Weights of a small transformer language model.
Size: 18 layers, width 128, 2 heads of 64 (1 for keys and values), 3.48M parameters.
Architecture: RMSNorm before each block, no biases in attention or MLP, untied embeddings, normalized queries and keys.
Training: a variant of Adam for these matrices, 163M tokens, 4966 steps.
Each number is 128 + 24 x the weight over its row's rms, rounded and kept within 0 to 255. Layers, rows and columns count from 0. Numbers have three digits each. The size before them is the row's rms in percent of the matrix's.

# up: layer 12 MLP up, 256x128, rms 0.147, rows 225-255, columns 0-127
# down: layer 12 MLP down (transposed), 256x128, rms 0.145, rows 225-255, columns 0-127
# gate: layer 12 MLP gate, 256x128, rms 0.16, rows 226-255, columns 0-127
up225 100:143159118124162150126138129122158171104092157106156124156086127110132137098153163171130145103163148125142124138130106110115134131150084146199149087161154116137123138135097158124112132133142099132138123114153177162135121145107146169163136171156093123165120084137125164110159090105097131100099119132133144170145147099150128112136118165185153155130115125111111121169131120137104128140122
down225 102:128144105158152115120090115113141139131146096131114108085128141113149112127109162157122093146134143100160112107109156110144115156128105131159175136111117142140122117109137128094102129166137073133121094130126125136128087155117130153137095166102132152122110123162101121087106116123122126086129154132135119113143079109124136129175078162138130135120211095118118119107140035124119141117107
gate226 086:107129095145145090152130084093132175141155119091147137133155124103134151149098138131168134152115167120093095140100055120133138123118117076106140107157125106149162136152147130119118146096098114154137167138125139097159157178089124161108130167118129104104115103133132146130072119124127156112113087160111124151110144153141143124114095138139088158132130101137090114147140111138075134129120
up226 096:125092117119155121132109098142157141139130144124121158167130124134122144103147086132136107116117132145149151123089144125102103066092129124103138106103080125141202136120074106143127155161143108111122097139113120149112118112115093118158103102118125128100136103145150144099145106075127157171137130087131130107134094101154115111121120134056131120099122176090103156092146108091147129129122
down226 096:129160186129107177136127106134122176145130096115136146122124150108111079173128140141155130107124133122139114182099152108128131148125103110109136109113088118136134158111151125141155109139101171104145114123096114144115110140128133116135134109097178107133093095139113153147122100106094119143048110155115161149143135154117121113107123132107132172164136136125150064097160136133144139142072
gate227 097:145105155140132193102105125123127128183123128145159139147119102157118106110156097137166134121128128157099186134162100133136160146149132119133113156114113110122124114127127128139172128143161153111133093104162123134157106117137188116169119126122104138098159140155155144105133134110106117134124123152117077099160097167105137124142169078139155095147156101112114150151152137111147189108095
up227 095:141112134131076143105143126151130102120140122129113114155105139145175116121149162093137131162137173139156119145128103109127107115139126103114125137156148113162128116116140101118127123153144115113117188125182136118171172099128128093167119156146080170151117129137126112122137140113097120123128132127151132094080176086105117084126100158162168112149130113186158130126162121096096160085126
down227 094:106141157105134161124184125108100083124096095150134104124193127090191145118104103125112138132118104126057121136106131126096150152108180120126122150122097182128130107109112104123078115107135120134139165134113099168090136106151127142108148111105149162145133103174119162103114151109136126139153133173133151127163142113139119175120149133120132122120120116143121164133138138171132117113125
gate228 110:138143173086131158171121104167112114085114122115104135126155135132169129118160107133084116148137129141110143124164157116149064113173098139134081159132114126093106085094133142155136110117161118188145119120111137088129106133137101119121135099135111143126132130142136110075110150116119149141163161150141142140110137073097138142084130138118146126171074133143127099124109125134170137153144
up228 101:113154045164098128115117101168143125142124134092124146137138125126132135079127156134144090141100119128125132124109116108110124151099171101123137109130164159129139139125079203107114134102111199166137107109136143124124166106133126157094135113144169129117080128141117170128126121176148167144126149097133139124129145115127133133085109131153119116093127137142093112118138145149111178135135
down228 100:130142107122156105079168091107099125134122150115165130095152145109120124143105122142119069164121131123110113095154125159161143128120156136113144140119121157145164124104114130127159167141116105131144129150145142119113152160145089099069157114085132131115126145142103093154154096138178122134135144085146146203165100113135160125147120151103145105121130188128105108140139110119117155153162
gate229 099:127106127133152124119098167097108134083143129152129152101143122122105114108127099127155103103154113132102113133155128118142129151148143165078121087147129159102148087150114097137123105124125135124115149162128128130120153127124119136122125185126154106115059101136101160120091112090080195126143098169148119119141093134095133113155104099104148102130168116113120131174081105120122115178118
up229 102:138140143147109101091127165168130127111175114099100115167095163170112130098134131132150116146106098144126143116098067116120109102123118126117123113129123138111098171125111129138111115172115105109141157132100094132151129101131139150125128113112123090150108089110099142112107120175099160115166146127140113151049114113106170111129151162130161188131120139097129129124105124106092095112095
down229 103:127141151120094142123141129144140087172095135106117150115122106137063085159129129115173180138086119102107174107127139150076142152150128135098132143125122115131138130133140103119157092158110140085095173145144151157163139158115147155159133084131132119167188155114103141138122129150119119116139146126071085134133139102122141138140099143150151132133122109139116112187152150119133123144119
gate230 091:149128118109181148149143139109089144182141163163149141156110136087088163131131120079090100194100083161141087140148146128115134126150116081134108147117115096124124114100134114157144149113115167141111099139099152106134137149143134123133115138117132098165151128122121120130114134128109124153119129117102132124087120123143158126103097124104086165090121171132137103167096148115167129152172
up230 092:135105162141097121115138158148103154124119102149159153098205126117083097117168112134105122137127117152134119141121097099140089127137190140168090119103139128098140115121126125133146115102136103099134115121142108118139149125174081098127083076135144154133103131123133155127131149104108171114106091119113109100091104094168122148094099144105139155143151092144130101110095149147136091121133
down230 093:100146124151115136140121128146137115112110168088079132053142170116092094089108111103120135098119133116122122155125098136124156115100169147120142128140126156132148111162080141116147148128128111123135166104122143128124139127112105135137157146159114115136124153124150146175188154140116113073121112164104118136134106138186124152118131125104116080148158131119128137105166072139118094149078
gate231 100:108122151169141104134123146120126117056141128150109163092148134142120098135093131110129130126136104128102126126084103066139130097106084089191126162159127101078098138127130122166116131128097183115119107117143128127139133112139129119087139169112090125158138128152122130126113166130089126171137101127096111165138154104115126119141090122135159120137159125149172146119106127122104107081112
up231 098:094143142121081108134128177112115164172157153116140153150153150153136165190153165152112113135163142121126147168144134156095158154145100138109163165097125149116165135126133160092123174104133129094121168129161124136137121128128070180140114133107095150088167109152128124166126102090109117097121131148120163100143134113153111133143103112126099136122132094110120108135131142130103152126139
down231 098:115094141139163102107100129161113170091153154136116122109124123099160084114122148157132147114148146219158138131099093115137089154101145127079125116125132127117122130138118097144078131149149117134157196154132129106130135116124157110126145163184118097111111117146136081093114142138139104143113115122150131088173116088098136105143138116132116143113149137095138118138152143109158153146129
gate232 103:134107146135111148114138113119150140163143128098112110125129120122099085149128123114146106122115129080126123143108148097118104142090086142112137141059157148145124106131143135116085133136129149082136123109093208152110130104095117101114129119130073122137128169139150146177134175130117116142117160101158140077120142115163134151116125073112158081115142127135140138154154124132108108099081
up232 103:147130130144128158119140075169161099096095054096124154129158149126106150101142128119147132117124090141178156112100155113142097159152088184095120124154136113157124104160116141142092130087131136090138154138140136122115136123099174153113112155140155138129142103119094099127132144081122100097111139102112128182156110132132128137147148107154094109122137124143120113153154149135182117127141
down232 104:105139102141126135185162103115108117120122108124103152155123089102123162154150122151167149161123120151164059119143122080169136139129110179113137145103111151108114115120139165139092148108113110123098116142136112144166118119133110149142110138122133137129132165121163099119125118108104090105131132109126109123138120144097123162179188140112152156122116144096114134138139202133188129135101
gate233 107:142085113119134159102114110157151135089139100114147141120114150153157123118155150139129070135153118127166136139130130148130138122132128114159153175156151095130150104109118144110101160124108133154102090118124103072126102118126110132143091083135088152157177112164150156116118081125073165165128134114142157166147105144104137128130112108120133096112112129145148107131153119110145127062081
up233 103:111153132116108146109126115115094098090150132105157123175109159149108199164169150143110141096137104083143136103146124143129131138109142153123120138155121113125112149126075161102174109163148114142130133134109133144187096175122099128131136126143122131131164118131107149152137125116112167138115123161130136167129132161141096079077078129128117114113122171142098124134165107157175128130125
down233 100:100108131128132117140109148105176128168097119163156101146123150135165136107146170134119121174135115130148118112147123137172098147127145132130135090079115071126133114140129135075165159177114164132139159177137139106095146086106105132126111115159115097093155107170145123098122114122086162130164109094132139119105139082117134106144166121144112118135124144128086117132104135136118142123182
gate234 089:111142164129126171135100084152129109108196156142141094123097119135144115129132096088152113094135124130168110147146107124127100156133141132107137138117087123185134107142129146140148104116105129171128122129121132082203157143116119153162121146138137144134134103118116174098083134142084066121136157130140112135150118168157137130123140085112119113128122110125176128121138103093148170124129
up234 101:122132096127102089117087114130115117102144117138121105124098178124125123147143157149158109132175152161141129124103136161114149125178158105116136137042118142085120131117109128100112114132079205123129069113123123132135128144141125091130183135167143141189118156166130134096137147115128101106142147112146128163142113146148143100145138110158104123132120148148116128161121108106123131120125
down234 101:149087145125077124146075138133126156080125145152161185124138134146141107130161122113129128123140153140124168130093171159169149094110156116150146116116096103148128083093104130153095114148145160137097159086123178113107150092153113148144148102196115132144126141127113169121096144169141125111103125121106087155140129110111130123131142101151133137118152144133167125123155101146117149138116
gate235 103:151120116125131155129103130132151106167120139093131102127133120144118103126106114094121148121128148141115091156120155142113095097120108101126094197144095123113139181105107119158136120104143157089085143128132109135083142134151108148189106120122178061131137118099154109129107167089161118163144115128117123134128141142166186132106114122081159147163103128140120128173136139136105115123133
up235 105:154138159135103090147144167125099124145139129140155128147162158131135131145140169123129116128099110121116139156148119149119152112148122127128147125169127098143162086149128125127131134151103146140140124118068095159144106151164116086146110151099130099085104096196111118182156094133143114128158108155140123118087091106097132143156136133144166134150122128075152129140130095186104147087111
down235 105:094144133131132118132118170117051122113130141111146077135127167107120131149151131154172151116131112118169098147139089122123125153181144169098102124136131108155158085168109151111123147126151129123119142138134135143088058125090136158161099101114096130087082121108140126112154104167113113175128113126129134130134112137108089089125110112159136123131144098097116125173134126123111150117126
gate236 107:135112116079106129100089123197176120126161077120103147135108165158113143133110130081165129147125120156168129097097139130124107139133163138125101122138136113130095121144118107147090122108071125134127096115157136130113129124143145108147127094134105125149138119155138161146108178084136161165130136142103152151137136087160132101110112100165125146122120148153114124157157139103176093135173
up236 109:111135133135150120130121145144143128093129085132140119188119141141156131129120156166101104130126101120175145076159147143120131141072127104148181126142092120126146116143139077137141162146134125128162154140101181140169130093115141098114117087116106112102127072168103134117077133180139125092123148100111117075105098130118138143117167119138137138130129101134118136144185116129124123126128
down236 110:140147137151116118132182136101100122140113099160154133117091096145157142131170100142113116108148090136093117126125108122082140123150114134117164125151154075115121140130099151090165150121143123110119123155123127095126062109138130138110114112090097161095072153081102122098177137122105144148135091141113137101111107119059110136143157095133105138103147135098147159093119130129140134117141
gate237 108:155090153117124141155098074107118116114123117164098121123146092088136134159090117123137125151104149120125131072124139112139141113098123163131143152138077138123108130143080158116097144132135117141115132186166156124132119130109150106141168146108181155100082115084128117088057135136119157128133081133136106137123131084112139165142141109110131161106123138150097124139149123100089141116131
up237 099:141090139136109101103118151087154089132154131130098099118131142083162163180161106067122087153141135118111129154114115130104144139099119118126137164097161079130126123113138119136130151109167138117100161096090130090133165125107145140130122126158114142104116104155112178134125086133108114130111148122117122141095135159128127138150124100120178131103145161096148139083166185115100122104124
down237 102:136180110134095122124066111113107105118168088136118100110114145129133151119097127131147157146119172097119105120165089119132121131129095151111126161112139160143153094145096143141135147107159086112169111146128095117123147101143117122137162068135152083149129084150095127137102101180095116126120133159079127114116132111135144140137141094121156120113158160118147095159160104124123123115081
gate238 095:199117116098129126113125143149123120110166130134167140124150103144119141128144131126090142140129160121116145141124154158120096107132116108167119117116107108116103153123148126131156161119152135146116137136138192122163133090143154104143160100094132146105110159140120107129134147113157089114129120162108126170133182058171160194097120100124141080134120112160112139105170119109139096112140
up238 099:130138175100111099088130115121106136103118098095122126114065132125172116169143144095123079124149103095097105126121100143115131119146120129142099143134153092079140112186164123171131190123149110078147138141158110162129157100166159127104190098133109148123132100108147100119130134131110128145153117085105123101094139146136134145144129132121119098118139115094126124096143128108145120123110
down238 100:143150112154126108137105150123115093141154148118135139153184109089158126136156136115109148163110134095114136123135111089118172099152132126173119089142136164141139151148121161124175112105094131150125119149136150160119112118140123107129124107092133207089116134130116093167125094143120163125087108159140158128107136136128166196143123105135151146131067102105103121140131148158140134149118
gate239 099:135106129153103106136083163147099136085131121165100087146155089139135135107140119123146077086140135126099151140104150137129140155108123089152170094127124152121087159149108141101111117097117115129147091104134137148092133123117144141114190134150157130165132127133161165116125138101138161122091120150182140162178135105127141102078148148133126099142162106141128165149114154144129158102142
up239 101:089147145136109137078137144102114134110129158141156113138160144162108130133132172113130134121137148164144134182132123122135130110089115141095168132115171145161129119184099144128132149166155166154144144122116115151154079127107151120139128133146135134115120106152123128120142106158153132110138148134137091115160151138113144126147171128131150137150201149092155135095155064069095154153130
down239 102:111151148132148124137169154128137130124128125138107126170148162153133131125124161090103114155116130096109208148100142164110168140153167168087140120141156140135141115088137157106170147108119169136138154136160145159159145153138088120105098137149138118101153159113101118150152084146102134102150151102119151142107131097138092148096143164142132158146078144109123166127159113111118115104133
gate240 104:080104100130109108116091144116158146086164153133117097106164113111118142144139131135146147130147114133085136105133092113172129151160126099086117146144143088097112114098145135137131123158147163136131143138102080075099144164097138155090156173159108100146162156149132130125106125107144137127143126130163155080116095120146122124151174103107095106170151127111149174113115109134128147142104
up240 102:111076143165115133112137106139119123143108125072151163119117145143091132132122179133110138113124134150093142115102113119154155117099131067142121139170134089134132102118131097125072142108143136127156130122142088139135131090125094161123089137154088119119147135187091161133138127143104153130125120163132168131097128141154134127157156104114121115175108080115127164144092142123067134136110
down240 103:115163147113102117122124157130119105123132096112134097145139116122119113104125159145109147114150180153127111120119153153128126126114122112055087132129099128117114112086143087126100152128146111116119124121172107090137132129135087144107083143127118201142172129118112148106186096120134137147101104130130108107178125083126122172128114135130128147098119110102146137103140154088108142167066
gate241 097:106133094101137162102139096117145129085112107147140140133121142136184139129129096099176114126114144126149081101117119105138107111125109132142071147143104124166152103122116106115168115154104167140119118151134141137070137123178196135155102112099154148143097131184163120092104105137137120146103133093164141156087105131081132117146137099162121116120108124139124106140128122112148096122136
up241 099:161092136106096156169106160095103094113097089133117164176156138123134124143160151091111128146113141122142133146097117112146120138153148113152120137131165120093112042155120131163138081115143099110135126122117135117135091118155152116091118103136141139133128113114157150134114147099167123088125111125173120145131122161081144127133183143108116151159142142120115123127157163162092094118149
down241 100:149113142124162133157159145150079107121139184099131080123132131134139178132115102113135121154153073093143176113145102135191121173156112122148155144101151138117140118160133130139107138121152115119146134107157129142142110117081149126129143090139145113148156113137165130132171116113118121139152135167147094096168169100125097123097123119141146121097137107136137068155075142119122135109139
gate242 095:146116124133116135142132132144133137181066106125137151106142100093163115121108153101163111127140128131116114141165126098148111159127124049129129122162096106130129077156104076125105124127120103126154120148101139117103132158101117137099138096157147119093153148113156159107122085158093125108074081105183136148124117137144099136118128135145141169141138125155111099157145132126161100129101
up242 105:109177102136149176134141157104128145119121183127129184124111155093148152144145141097139134174094116164156145075136107140112127118185135121135134136141131127112133147073146111146141131136069151102160178112131129148151106151160131148121109106107118156161179116099120156168159098127144106146111137093151138117119119146120106094119093133100138131138147161159132134089141111125130147120101
down242 112:166128168127134118114255125128086171091158134107119130135142129159110141114141110117119182129116184109151198133116116124114141131153124153142119151124136121119126143113134119130094127123108117109161138069138147157127089099141144102135146136132137144130139132137131133154110105138122141126119121145120152083162139117134111137141122118119164155112094142108115136135138156111123107139086
gate243 094:105119156133157156149131122108121109110115103131142160109106132100127170131084096094102123149163134076117106155160113138117117152163139139073113133126116136133129080106129163077172159172136136088133108175157105112126087162149131130145111119120102113107087149142105126122106126109086089135158124127110110158130155140116119151131162098141172170097096119135096138100100132115124151112120
up243 099:136100120162122141072155137130167099125125074126145138085111151139107194104135155128140076168109144104124128092122122069093146183132129133128132122137149095116099178142108150153130116107151146128138120126118144146148124124179142158115116114127089129067129122148158133145153091164120086154132099133143165073107131128130148142106115121154145120149129128138162125132128122141154137143117
down243 099:105131115128149138157164124105138140109126103095144176143155122150131129132104110136107102095125092115134046136190118149115109134092100103091129101170113121156139144104081128082115138150127101139119143132147104130132098148130108082164136185148108142101142154133144145078082133134135078135126111115095117143134155132110130111125159168124093147095116125121087151102121135136118122131150
gate244 093:121170105150159130120129139119109181140176149140118137132137110106128124133170116120125112114159104125169137141131150126135113089054121137125120158141137146097111124131131113141108143167143094106135118180106119112118129157131120131145177175147089145128143117120139153129116134130126149087155110141110147092146115134175088122040147116068080131132125153139143118123112115162121110139159
up244 094:131144150152085158106105175103139126135113101112111154144174156141118151153145126129136127130131136125134119162106116122151144106125131141132147131158105130169172121053106087067123125116104132140135131097138144095124123126106162165128153164081116120129151158126141066133161095127124127090124120168116093099125177147120106112093121126159147145161119142127148124159132116125132180160162
down244 093:111090120092135069144190155116139106120126122160149110136068110136097112136123176122134169107091143151145126111114193156117130138145135116120137078147099135161083140115157106128109145143086116133136092136145147127115068116130165094141123131154135143130121132117136158140132121136106072125137146113100163110145084116129151143087119097135126139123132132134128098118116146140123140115064
gate245 104:106133140124124132125069094125136093121129107089123119096145151135146110158128139080150147139137126108102106096091111135144119100136112146150088111114094097147101138128116134137116141122087116142099115140101137100142159101141118147129162149111106083163112106130125167118109133079108103101151130143138090135110131106164147192124058100174110129146165160082131129158167129116118122129164
up245 106:095098158133126140135165069126106114104134144147109088152100119125143156110176108112114136146171159146141164085146116142081136134101133125145093117122111117133156113162156119151141109152121189123130106100107110119138103085134079147101109130126168113104162106117163111151128131131137163084148121151166116159135109146094158124159092136143092157088104135134150107132139159140107125119157
down245 112:129119108123116148145000093128143141095134155127166159127116151138143135072158140134099181122139134172131064131154121100113127136117133107111131104130112126135137126140125114129131117138121150126130145101117127137155145105137160158140085157154122075147104141154117106129164131118137114118139134147159134088135133111131142115146129136113135152142122164113119124125109153172139127080119
gate246 101:128147132142139124107102150078135107123100150111126139121117123118155144134105148144158144127138123067161136141101108160149128150157113148157142135119140086105111114115125106095127120092106128165101142116121180087141137120124130136157122130166093136142043134110167176091113128090090110124155094105093101136106168095134145150148126119157078120102110096114161088123145141134152119138123
up246 100:139129141143133141115131121160163104122103153130144123137159156121142102131117167150122119149111125096100141130136125139104160134145118176091114129134134132161118136135106103105149119105142133149134144151124180109124142107144175161149118129136132105135110143102140131117169185114202156129114151126069098201118134099078110139150134108118145138089077165121185115134153147130088101133131
down246 098:113132146093094123137102135157136132117135109125171153216125119121093105130155095142116122144088107098148158148116094075147131139134126144175136098125126079144157093139139122132141124102103137134117121104127145122116113115114168123134152151124122155112132084105114177122118121169119097152156110081104132107131138144099151154119107116136147130136134104098167134145146187136143145141059
gate247 102:159095136081135184181131087113112144105129100149154112123146172183088066094126116139160122173111150117148088114137141111099109109147119122115074128143144106133134114110117136150113104140154119146141148140133143125095126141135111171126099082155148166153166124120140115112117130112114110125117145151109117164136157121126113135130074110132126155145120140167150090123117189110121116138130
up247 104:140104134134166140167138124134090140122166160118130168101135130141098141142153125151136148137123155120139116159141110155132098103116094113119130112122080145139151152109091097142143105187147106101148196134126109186109105119139121167105142113133180139116157149134113141125097121085160100137077112075112128128111147092154122151119142132103094155140112119159101172110135138115174130138126
down247 099:171095100160108134171229134131141130144120139143110105096159111184152085112118124120097119108116098177122161140150139150147159142122130130116098136105145110126107150182141156145134144152122142119085133044138107112144108125129117135142101147137145128149107131116139129165117139115106098083119120158117134132137146140139141109150136095142121122139144127143154132099111152144161123171116
gate248 083:119142132145128133140170162143093139166153126117138110181135107133147140151138138136146133131058143174116136110144067126121170128153114124109171143167156124128118118121152154157103126152132074158106125127125142150117056082147111087114144156118147123139147153139117137171094117108093113146137145158111126109154164159159128122085147136117137136147099109128145168117117131131156100096121
up248 090:090144144106151108128148118119163115127137160099140131119156149119101144149128122123119128148156172093131124130134133125153115134142138082151108146119111085133132100075140083161177115132134126124154134101136143135157131126077115173149168111141149112070124145139158169125151089120073149103099103108130131124073100134117113148161069125159162132108088134138097148134120109131099135094138
down248 089:131123152175131119132127165115139142156158111141125144153123122131121142125084093140153131094089137178116169090165086155127148129124109118060123099123156140146114200148132143127142139141154132137116128120147064128115134123133137113138111136102128097116142138142144142169122168130190117125166132144106085129190115110139134110104153137116150146127175109130166147110145153133096106108127
gate249 102:156104121128186128144146109130127150136156092108132134100118144131104131133085174148124143152137162089158145148109132143162096093157073116090124153135166136125119109114093124133126121130090104135157145123138120145087129149141120132120117076125094119113119099135147124162102140087109125176187151091130122125177114169162127136102166113174088131130121118147150130153105149128127153103164
up249 102:155126129105181116109109104149071129149111117107135144162098138138090123120107085112112113122130172126110157114083103149173146147102148094129074091108106123069129078172132135118148127152120113148143108128121112134114110154145138142137144133126143158121145151089162138084135165128100121150150097128148112202092147122082148132132127143151160105131142101134143102112135146107135137130144
down249 104:154109118160158114163094149070155125160124109131140165134131150123186123095114142127131118112165119130093085182098123089142101132127133114139159161167109095154124178112111130147145123115090137122154176114145132099121168138112097133111087153132125122134129125127099137149077117153120130107116125086129170130127152133104124164156132104170134140125123166115122155100172142127154115092131
gate250 108:097112147117127139138124130106128128105129116099115153108153131118137182150142104151174125160135121139142136137140154115166126119112140153146109143142148160098108104116099132186107136081150111111098074117139115118089168062118103176149078150135141167155154169112156104127139116139115123146123132148174129149114114110120117122161099089102119108134147061149134117145139143109116161105159
up250 105:063133160110117089091147110097135140085156101135167127122100162114115138141142092104123161133135116114122133111179073081150156168127127121103113141142111122154132170138127166160089139126127149117126156123142143102131161125175145153141090101135127121152122061123150165102120127139113116141099106103137140170101092131142132138099079119103165121135109082120113136136139125120140123113116
down250 102:092110132132132157088128114101123141141106142078185101141149145106148177127121118148147100128120125156121105109099124095157148131155172109106127143090112183086135121106096141149095157120118109129167116115157119135156125107103133167130074120110138126152191136130120091139141110113118107151143102129136154160147170135135113088137167165140117143146127101132130157133152140141090186137111
gate251 096:147116111116110110101126166169153128166176122159145104138135125156109127140138159144144156133126101107155119120130108158164142158149131110111115175171121130109152150097094157079124102122087097154093154129098145128182134091164141150105115154133106149159106203134109127127140162096116167140146127155115109128137125158118114111090121111112149170129144138124122120179097096114119128143122
up251 099:116105147131152126129137106146127134085132140140124106106106131124125112148113095139171111129168073167101141105147134080161104151104094144100091123139128110100178112132154153171079128149128106096131124119142122175121130136120151089154093112142130174133122101120081088126140122129152086096126140138134111161113131159119137143115077119131088139111121138070169112140096091107124141157134
down251 103:159134123095130159118224123123134114116114134156112119161119157119136131136097152140133117116150148145122155142173132172142141113140146118116157155139121159106141106072144127131097123104097123170108114104102149146130127097142121112106161128117104109146136134114156114093101112146115119126118177134132167181116157088140125086138134154143142122217129132135126101129166113152163120128147
gate252 106:096147136101125165145110184078156175120081150122144141131175079117155124128094139134132126129109190106103151128144132108116143116087108126131179121131162130160121172124135103106124149128105128159122136094149116123146115133099158171082153169092149126125113144103154132146101094107142099129124141143147122132118134165145160140125143110130135127131143157104106164165127089102133168097151
up252 101:119095117142129120081088166131190148110139142167114134138158130106152155133084120115143134126144138130135109096117119097113137121113124106099147148104143141125136105151134095133170115121150132134150121118117101144125164090199123148069090126101169115116117135158134104155148078162101107167127132147146131148137107172171131104144145145135156111132156139111157118116103092104145081140088
down252 099:133115137120116146137143103097096135139129130124095162113150141135171073092152114117150099139109119154106164132106112086113156143130122138100100151115098087109152139159124150167133170106101147133145121095107111117122132133156129163115134097156109114142123124136175115145099131103084206151088113163134094125155184101129121116139149118145147155139110106159155106110106130133146188136138
gate253 098:168111139147092125125126107123151126130113100091129153125150138107129100106126137122146142130113119147109096106155136174191130146148108134158117129106152093099074094184108140177127161105132139134179133115166095104100123124100101146142124128150105134116140155151148156133107137130107147147129115143092093197084150119106109116129141071140155108148126125143155101131141126143154178123105
up253 097:081094095135125131111139123132105133143139137097114118129099146153145145161152104094139121134100149137126117129157121117106127157156177142145162144153104120122078102170112132113131135133139174114157108092169149138130099077128137113166148101102182178185100127121144128172140100135114123118154127133103161093128141136117169118101136107136148126134148151139173170131114097109151159178140
down253 100:133119126147139098150219145147150106135125138082137140110114162116145090104094100147129091168063114161125120110098130112166134126142147112088139126105130159110120125150152114173123129111099100136135152070111121135115149121134122124109131127108104147154153147149109138116120110111117109128125119140128134172140172106143146115113116186134108139087160114149104111100146119086184129157127
gate254 094:129122140143098142142117129089150143111142114145118105120199154103137098143151137165125137115109111141130081142103096123137074127139114154120119136102158141126156127082088122154097148102106131181170141142103174139102128096113088100122164128089150122147139147149110126132104128115123149142119125163136077127163122152155089104138149143113147178083185151122141096121126138134147131153138
up254 094:092139149101147133106174150096108124115145123113157085105140113139127120151140109121150162167109135137088123118128093162114143119125132099125125198129177109143136110111133157174143125100122078151122149118132129119173101143130099126158108170168149175140111101145129088146143146108116143097139133137120141134128137171124141153126150108147155132118169098093132118179096093082093102126114
down254 093:157121160140129127115063130124138132112140153100139157196110145109116103129084159113108124141120139151097177091121138102105154117097121144144105115105125154127141161186151107122125117115112135123158120137133113128116125114098096127093154122055112161101118081078146102145137147102126096146088167154116117145117152109120117111082159097135093145145109117105136116099102105112132131123109
gate255 085:086142144154102117120110110143119155124109117160130109095147139102123143168125117079132148139122132133140129113140165100134133153131110148122122112129158123153105096096094119118170145126151127138120084144137147096128120143133136100095107141103154082113116146116138176087092060105088096176113132138192170136116115122146186149146126131146140114129136133144159099186135140167110152124110
up255 089:105126155102172157104091100113161153084144149109118107093120114129117102152133155181154070108123124157144129137072134123155067083179113126148107163144136116127128128136120088105095154156132173122115125154161144128122157119135130146155135118108121131121141171173155108121124102137113163136128089150143120161134135140123125138100111071118104174153150128115140133110137123112157150135125
down255 095:149131114128148148135113082125111127122094109153120116144130112116082134103127127101131098129145137116106103174092123117161078138146087110137111153153171134161118161099099104132118130148132171143090099118127147161145157114143148146096113117135131131147137148167136136111118078127131130117097101160122158137098133109102110157118085123141136223150108137166148160162109163102157118150118